config.yaml
num_hidden_layers: 9
hidden_size: 192
num_attention_heads: 6
num_key_value_heads: 6
head_dim: 32
intermediate_size: 768
vocab_size: 8192
hidden_act: "tanh_gelu"
norm: "layernorm"
norm_place: "pre"
norm_eps: 1e-05
positions: "learned"
qk_norm: false
attn_scale: 0.177
bias: "all"
tie_word_embeddings: true
parallel_block: false
init: "normal"
init_std_qkv: 0.0361
init_std_o: 0.00853
init_std_up: 0.0361
init_std_down: 0.00853
optimizer: "adamw"
learning_rate: 0.00164
beta1: 0.9
beta2: 0.95
weight_decay: 0.12
lr_head: 0.00576
max_grad_norm: 1.0
warmup_steps: 217
schedule: "wsd"
decay_fraction: 1.0
decay_shape: "linear"
final_lr_fraction: 0.05
batch_tokens: 32768
max_seq_len: 1024
doc_mask: false
z_loss: 1e-05
train_tokens: 318200000
max_steps: 9711
dataset: "wikipedia_en"
Each number is 50 + 12 x the weight over its row's rms, rounded and kept within 0 to 99. Layers, rows and columns count from 0. The size before them is the row's rms in percent of the matrix's.

# layer 4 MLP up, 768x192, rms 0.0879, rows 646-696, columns 64-127
088:36 42 58 38 39 54 53 43 47 56 45 35 65 55 32 42 62 40 60 35 44 36 42 54 39 37 73 65 67 21 67 52 48 45 22 74 51 34 49 48 55 63 47 64 38 25 43 55 56 17 42 66 72 60 31 52 34 56 58 58 57 39 45 52
093:33 38 65 49 36 47 40 72 50 68 56 45 70 48 61 60 62 68 64 40 33 33 24 50 25 50 49 48 42 67 76 55 65 50 47 62 26 52 72 48 30 61 58 46 59 43 36 52 49 24 38 56 41 47 54 53 31 71 53 42 34 34 41 59
073:62 54 33 46 62 71 34 24 35 44 40 39 57 63 47 63 42 52 51 31 65 64 36 49 38 67 59 35 69 54 65 68 68 33 40 16 50 44 63 62 42 56 70 64 40 51 57 58 54 57 60 41 56 43 47 48 51 43 52 55 72 58 59 47
104:54 43 59 46 61 51 55 48 75 58 28 45 62 54 41 43 53 61 34 61 32 60 51 55 56 53 51 55 41 71 40 72 48 50 54 56 89 66 62 55 11 41 42 43 61 48 47 54 56 52 59 44 38 53 41 56 57 35 47 65 31 53 53 50
110:43 33 33 62 46 60 56 66 46 56 51 47 59 47 50 43 37 77 31 58 67 38 49 60 25 29 79 56 49 60 58 65 39 50 68 50 57 35 49 64 59 46 45 64 37 56 51 44 57 46 65 46 28 54 42 37 41 42 57 64 53 45 62 48
092:42 58 50 56 71 52 30 48 52 51 42 54 55 64 59 36 56 27 47 39 48 59 55 69 54 54 73 45 62 47 82 51 54 74 32 49 62 62 44 46 45 54 68 47 53 48 61 45 52 52 47 50 59 59 30 72 53 49 47 54 31 53 55 69
104:45 63 49 76 47 37 57 54 49 40 21 50 33 33 43 63 38 59 52 38 59 54 70 66 51 60 55 49 36 43 48 52 60 55 41 54 68 60 37 55 64 44 49 55 28 44 32 54 39 22 62 70 55 46 50 37 55 55 43 48 58 26 39 67
083:85 62 48 54 68 69 48 52 41 47 52 43 76 45 78 45 45 42 60 58 29 41 59 45 38 46 61 49 53 43 56 58 60 45 46 70 53 47 53 51 37 30 37 63 56 31 58 58 58 48 58 29 42 60 34 54 35 52 46 42 49 48 64 38
110:38 64 52 62 52 49 42 44 60 61 46 60 30 40 41 41 46 41 54 48 18 50 46 43 61 52 46 57 57 61 40 56 41 46 58 46 43 75 61 54 61 30 53 49 39 48 46 32 61 44 30 28 63 55 44 49 44 49 43 62 36 61 44 67
110:40 59 50 55 43 45 35 45 49 50 71 53 57 36 39 58 53 52 59 54 46 56 63 64 63 64 55 50 72 70 39 66 55 54 58 51 53 35 55 54 41 48 38 46 50 56 54 56 48 60 54 24 22 63 42 61 51 42 48 44 46 39 37 36
086:64 41 48 42 45 55 55 51 58 52 49 43 50 65 71 47 48 55 57 62 42 37 45 66 49 41 29 40 69 44 20 49 55 39 52 36 37 43 53 62 47 61 47 37 58 55 35 31 57 63 56 41 30 46 35 57 37 45 40 60 16 53 60 50
110:49 31 45 52 27 50 47 50 24 54 58 29 52 51 44 60 50 48 51 62 42 45 68 48 45 48 52 57 72 67 44 48 41 43 39 74 50 60 39 47 58 51 60 51 41 47 54 39 48 27 51 31 65 57 57 74 53 47 50 62 33 21 61 64
072:78 46 46 55 55 52 48 59 53 46 49 57 41 45 38 47 24 56 45 60 54 51 71 57 53 31 46 39 58 52 45 43 34 28 47 70 74 54 38 51 49 68 41 71 35 32 64 63 17 53 54 50 52 65 46 46 59 34 44 54 58 49 55 47
105:48 53 43 42 47 47 35 54 37 45 49 31 51 40 36 48 48 72 52 44 50 58 62 36 48 44 47 37 40 52 49 64 39 46 42 32 40 62 22 24 45 71 54 86 69 34 32 34 59 51 66 50 57 23 56 63 39 39 23 51 37 40 49 43
108:50 59 62 41 46 59 27 55 48 59 34 49 48 37 49 26 54 44 44 31 33 69 50 59 43 60 49 50 52 58 61 62 81 59 54 66 52 33 59 64 27 27 43 47 57 53 54 64 67 50 44 32 53 51 51 66 65 53 54 44 60 60 69 64
073:47 46 49 61 69 74 47 42 51 73 43 43 30 28 61 45 48 75 45 59 30 60 47 56 39 34 53 64 37 62 29 38 80 59 49 75 52 57 80 45 53 43 43 43 51 39 40 41 55 34 68 39 52 62 51 55 57 59 51 55 57 61 54 57
087:62 45 45 69 39 51 55 11 51 54 49 40 52 24 48 45 43 33 60 56 53 46 52 51 39 45 46 37 47 55 49 56 76 69 49 56 57 59 40 39 52 15 85 61 53 38 39 50 31 46 45 51 67 38 54 56 57 46 37 59 57 51 74 58
104:33 49 67 85 71 30 56 50 51 46 41 61 52 45 57 38 43 82 63 58 48 34 47 52 60 46 72 45 34 49 41 61 66 41 53 66 58 48 62 50 82 39 60 41 29 37 50 51 53 62 66 28 34 50 48 61 57 51 45 59 21 52 26 34
101:35 58 52 81 48 43 54 70 25 47 37 51 40 44 79 41 46 31 41 40 38 60 55 57 44 58 60 54 37 40 49 51 58 36 42 54 62 46 72 65 60 28 41 67 40 52 58 47 51 54 54 54 30 67 48 50 42 64 30 40 53 61 40 54
094:49 41 58 41 62 68 40 66 30 73 40 50 37 41 38 38 47 51 53 28 50 47 31 47 54 64 52 44 47 31 66 43 45 51 54 57 57 29 61 69 20 43 71 79 27 71 52 52 45 55 49 33 68 46 54 54 60 59 54 68 54 37 68 46
103:38 59 59 43 56 31 52 53 34 49 50 36 39 42 46 47 50 46 51 34 53 57 65 47 50 46 53 46 71 47 40 38 58 57 55 51 50 47 36 47 57 45 35 53 37 55 39 38 66 28 75 64 51 45 55 33 37 52 55 33 69 42 48 81
081:47 67 61 36 44 40 46 69 44 49 56 52 62 60 59 50 44 40 42 60 67 48 31 39 50 52 63 46 56 53 52 26 51 42 58 74 54 39 41 70 30 50 67 76 56 46 33 51 58 60 39 77 63 49 61 68 45 60 50 54 65 62 42 47
109:51 30 41 38 55 33 24 74 47 42 55 53 53 56 28 45 39 57 77 34 51 70 41 50 56 51 56 39 50 52 50 62 48 44 67 46 64 57 33 49 41 38 30 76 61 30 34 50 55 29 62 56 37 51 40 48 69 52 28 35 43 45 56 35
108:40 47 44 52 45 25 56 43 54 50 25 60 40 45 39 55 50 57 47 56 42 49 68 33 36 49 51 58 54 46 64 34 45 46 56 49 31 42 17 62 65 34 48 62 49 51 65 34 57 31 43 15 25 54 45 54 56 43 84 54 57 56 51 83
111:59 31 63 57 51 42 49 50 45 57 53 42 45 45 48 55 52 36 73 38 42 60 51 54 45 58 48 50 40 67 54 72 55 42 58 65 84 53 63 70 45 21 41 64 40 36 43 56 33 37 43 43 41 32 41 24 64 61 46 56 33 39 84 43
105:46 60 62 55 53 55 39 75 45 52 47 40 58 34 34 42 40 49 80 52 41 43 56 58 54 43 69 30 55 46 39 37 40 63 50 50 64 49 52 74 43 48 62 51 50 45 50 27 51 48 32 25 49 62 47 60 61 39 35 44 51 44 24 53
101:55 40 45 44 39 37 46 41 30 58 52 50 47 43 36 45 60 39 39 34 33 56 63 47 55 58 65 36 78 24 54 43 57 56 67 60 58 53 51 44 60 35 51 47 52 36 43 40 52 58 56 56 40 62 32 74 52 48 42 40 35 13 43 52
118:43 74 53 51 30 55 47 33 35 40 52 42 54 47 41 30 37 44 73 51 49 50 59 52 74 65 56 55 47 50 61 55 40 32 52 51 58 27 60 52 57 41 56 61 59 54 47 50 63 51 49 35 52 32 44 57 80 30 66 47 57 53 30 57
106:35 38 35 55 45 64 32 30 59 62 61 50 53 42 32 43 43 65 47 15 58 55 52 42 48 54 68 36 67 46 57 49 67 55 49 64 48 31 54 55 42 61 42 73 15 56 58 61 50 50 65 39 36 53 41 49 49 37 58 39 63 60 37 58
100:40 47 75 58 52 45 65 54 55 34 20 49 36 40 54 53 49 30 65 42 48 65 50 66 46 45 58 36 48 56 29 44 72 47 53 49 57 53 62 60 45 44 53 42 51 31 30 60 34 71 42 62 69 55 52 56 43 47 49 59 34 46 49 44
106:52 50 39 39 42 41 62 57 51 46 24 34 30 40 28 59 47 28 74 39 52 41 46 63 55 55 31 50 41 69 48 76 36 56 60 44 47 67 53 58 41 64 53 34 43 56 66 51 33 42 72 57 51 47 42 43 48 67 48 66 39 73 46 48
083:58 49 49 55 58 32 50 31 43 47 49 44 47 70 52 43 39 54 51 54 42 63 59 36 55 52 78 49 37 46 57 61 76 51 32 60 63 32 35 35 70 51 51 55 44 34 42 45 71 38 34 65 40 30 37 55 60 34 52 49 52 47 30 33
088:41 68 67 29 59 58 49 32 37 26 45 61 54 49 60 38 52 71 37 50 27 53 66 63 23 60 71 46 53 51 73 65 55 26 63 58 30 67 47 41 54 64 51 55 59 51 51 49 42 17 86 50 37 63 34 57 59 66 48 42 37 52 67 56
084:71 76 27 35 48 46 28 51 47 49 63 46 57 56 28 66 44 50 50 40 62 79 61 61 28 59 41 49 64 47 52 61 49 54 68 53 58 49 37 36 55 49 40 65 40 53 64 43 80 63 37 73 48 28 47 63 46 31 64 28 52 47 71 46
115:73 42 46 56 22 16 39 50 42 54 64 54 44 44 47 50 49 57 55 51 53 46 63 38 69 45 60 37 46 57 47 71 47 41 38 67 56 44 58 46 59 52 40 49 51 37 53 55 77 58 61 35 25 34 55 70 45 47 37 49 46 44 33 47
096:47 52 42 33 51 40 53 41 51 47 56 42 51 58 56 62 48 55 28 80 36 48 40 42 42 44 75 36 62 63 39 54 53 15 50 20 41 66 39 37 42 45 59 61 67 53 46 47 48 54 75 50 40 55 49 62 50 41 49 47 37 75 53 53
099:46 63 49 32 43 57 51 30 66 52 34 47 31 60 45 40 52 53 62 38 49 55 47 54 54 93 20 37 55 31 43 58 68 32 85 46 41 49 43 54 45 42 47 45 51 63 68 47 37 35 58 67 23 26 57 31 72 58 71 51 54 54 57 56
089:54 40 34 54 27 58 20 27 38 53 42 43 33 55 57 35 49 48 65 47 50 62 29 61 47 42 38 42 49 51 66 46 35 51 39 43 52 54 52 50 20 40 51 55 41 36 65 66 51 53 27 48 50 49 49 38 48 46 58 53 34 43 79 78
112:57 62 40 48 56 39 42 58 59 49 35 21 45 52 60 42 52 51 39 45 44 45 63 58 57 42 31 51 46 59 37 64 46 60 62 51 66 39 50 65 38 26 63 48 53 43 67 62 58 41 29 57 63 80 65 56 60 47 37 67 65 54 65 47
105:53 40 43 66 51 40 43 51 55 44 57 35 40 62 79 55 54 38 56 54 63 66 82 62 47 53 62 26 45 41 47 54 67 34 43 39 51 58 39 59 61 45 46 63 49 61 46 43 41 58 55 30 37 47 40 68 56 18 59 58 32 54 39 57
090:44 48 58 42 60 69 65 45 42 73 59 26 72 56 65 32 46 71 24 53 52 32 42 56 49 63 52 45 51 38 46 35 48 42 76 66 43 41 56 53 38 39 46 48 60 60 43 73 69 43 41 35 56 69 55 56 57 44 64 65 63 54 66 44
083:42 53 60 60 45 53 49 54 58 50 48 50 53 57 65 45 38 69 46 58 31 52 34 71 37 41 43 64 58 61 55 41 65 38 50 37 49 49 63 34 39 53 44 34 64 32 43 45 68 72 38 42 21 47 47 54 48 58 37 48 22 51 59 55
085:49 46 71 55 62 43 55 53 38 56 51 56 50 34 43 53 49 63 47 68 47 58 38 68 59 54 55 50 49 49 30 36 54 64 62 58 54 61 51 46 49 54 56 51 54 54 45 52 48 57 58 51 21 31 41 62 73 23 46 50 64 37 22 46
114:31 50 40 50 49 09 56 37 46 58 47 53 50 50 65 52 37 69 82 50 46 48 63 41 50 53 59 55 42 50 54 67 71 28 72 73 56 52 37 62 60 47 73 64 46 38 41 31 40 36 65 54 33 41 65 60 45 62 43 42 49 62 47 40
127:47 36 43 61 45 33 39 55 72 83 45 33 71 30 30 54 46 61 73 40 43 32 43 49 45 37 53 51 40 63 41 68 47 46 62 76 59 55 69 45 50 24 42 61 52 47 62 59 48 67 43 28 44 35 46 54 51 48 68 57 30 63 69 42
057:63 68 46 50 64 45 81 53 43 58 42 63 56 65 53 33 48 63 32 60 54 41 45 43 43 40 42 32 60 48 44 51 54 47 47 40 59 44 35 41 38 49 37 47 43 32 46 33 29 59 43 54 33 59 58 50 45 38 62 52 43 56 52 49
086:28 12 61 69 72 44 46 39 69 82 34 55 51 59 36 61 40 49 50 29 59 60 60 58 56 63 42 38 57 40 40 66 47 62 41 48 70 53 62 46 59 34 43 50 43 49 44 45 41 39 56 45 49 53 45 45 66 32 63 53 40 19 56 42
105:77 44 84 54 51 35 64 50 31 38 59 20 42 33 73 36 42 47 45 48 60 62 57 43 43 80 75 48 44 37 28 42 40 24 56 55 52 50 55 56 42 46 65 72 57 57 59 70 55 55 41 42 65 52 48 66 55 74 68 54 56 57 46 48
095:52 56 39 19 54 36 42 59 48 36 47 42 38 46 48 59 49 39 82 35 36 49 55 44 48 62 55 44 85 45 46 49 39 47 58 47 73 51 45 66 32 67 66 34 51 41 54 35 57 39 56 53 55 69 56 64 54 29 59 58 58 53 34 41
103:44 56 39 49 70 20 33 37 57 59 41 35 57 63 47 50 55 38 50 58 33 64 68 51 56 55 64 39 53 53 27 57 40 62 57 58 44 36 31 41 61 51 34 45 26 53 52 62 44 31 52 43 43 60 48 50 42 44 55 45 61 37 69 63
109:37 44 43 44 29 39 34 54 48 57 73 28 64 53 50 31 41 46 69 38 47 71 47 40 57 40 61 39 63 66 50 64 33 59 42 53 54 62 54 26 55 54 29 43 51 44 62 34 47 53 46 56 64 65 32 52 67 59 33 59 47 41 64 70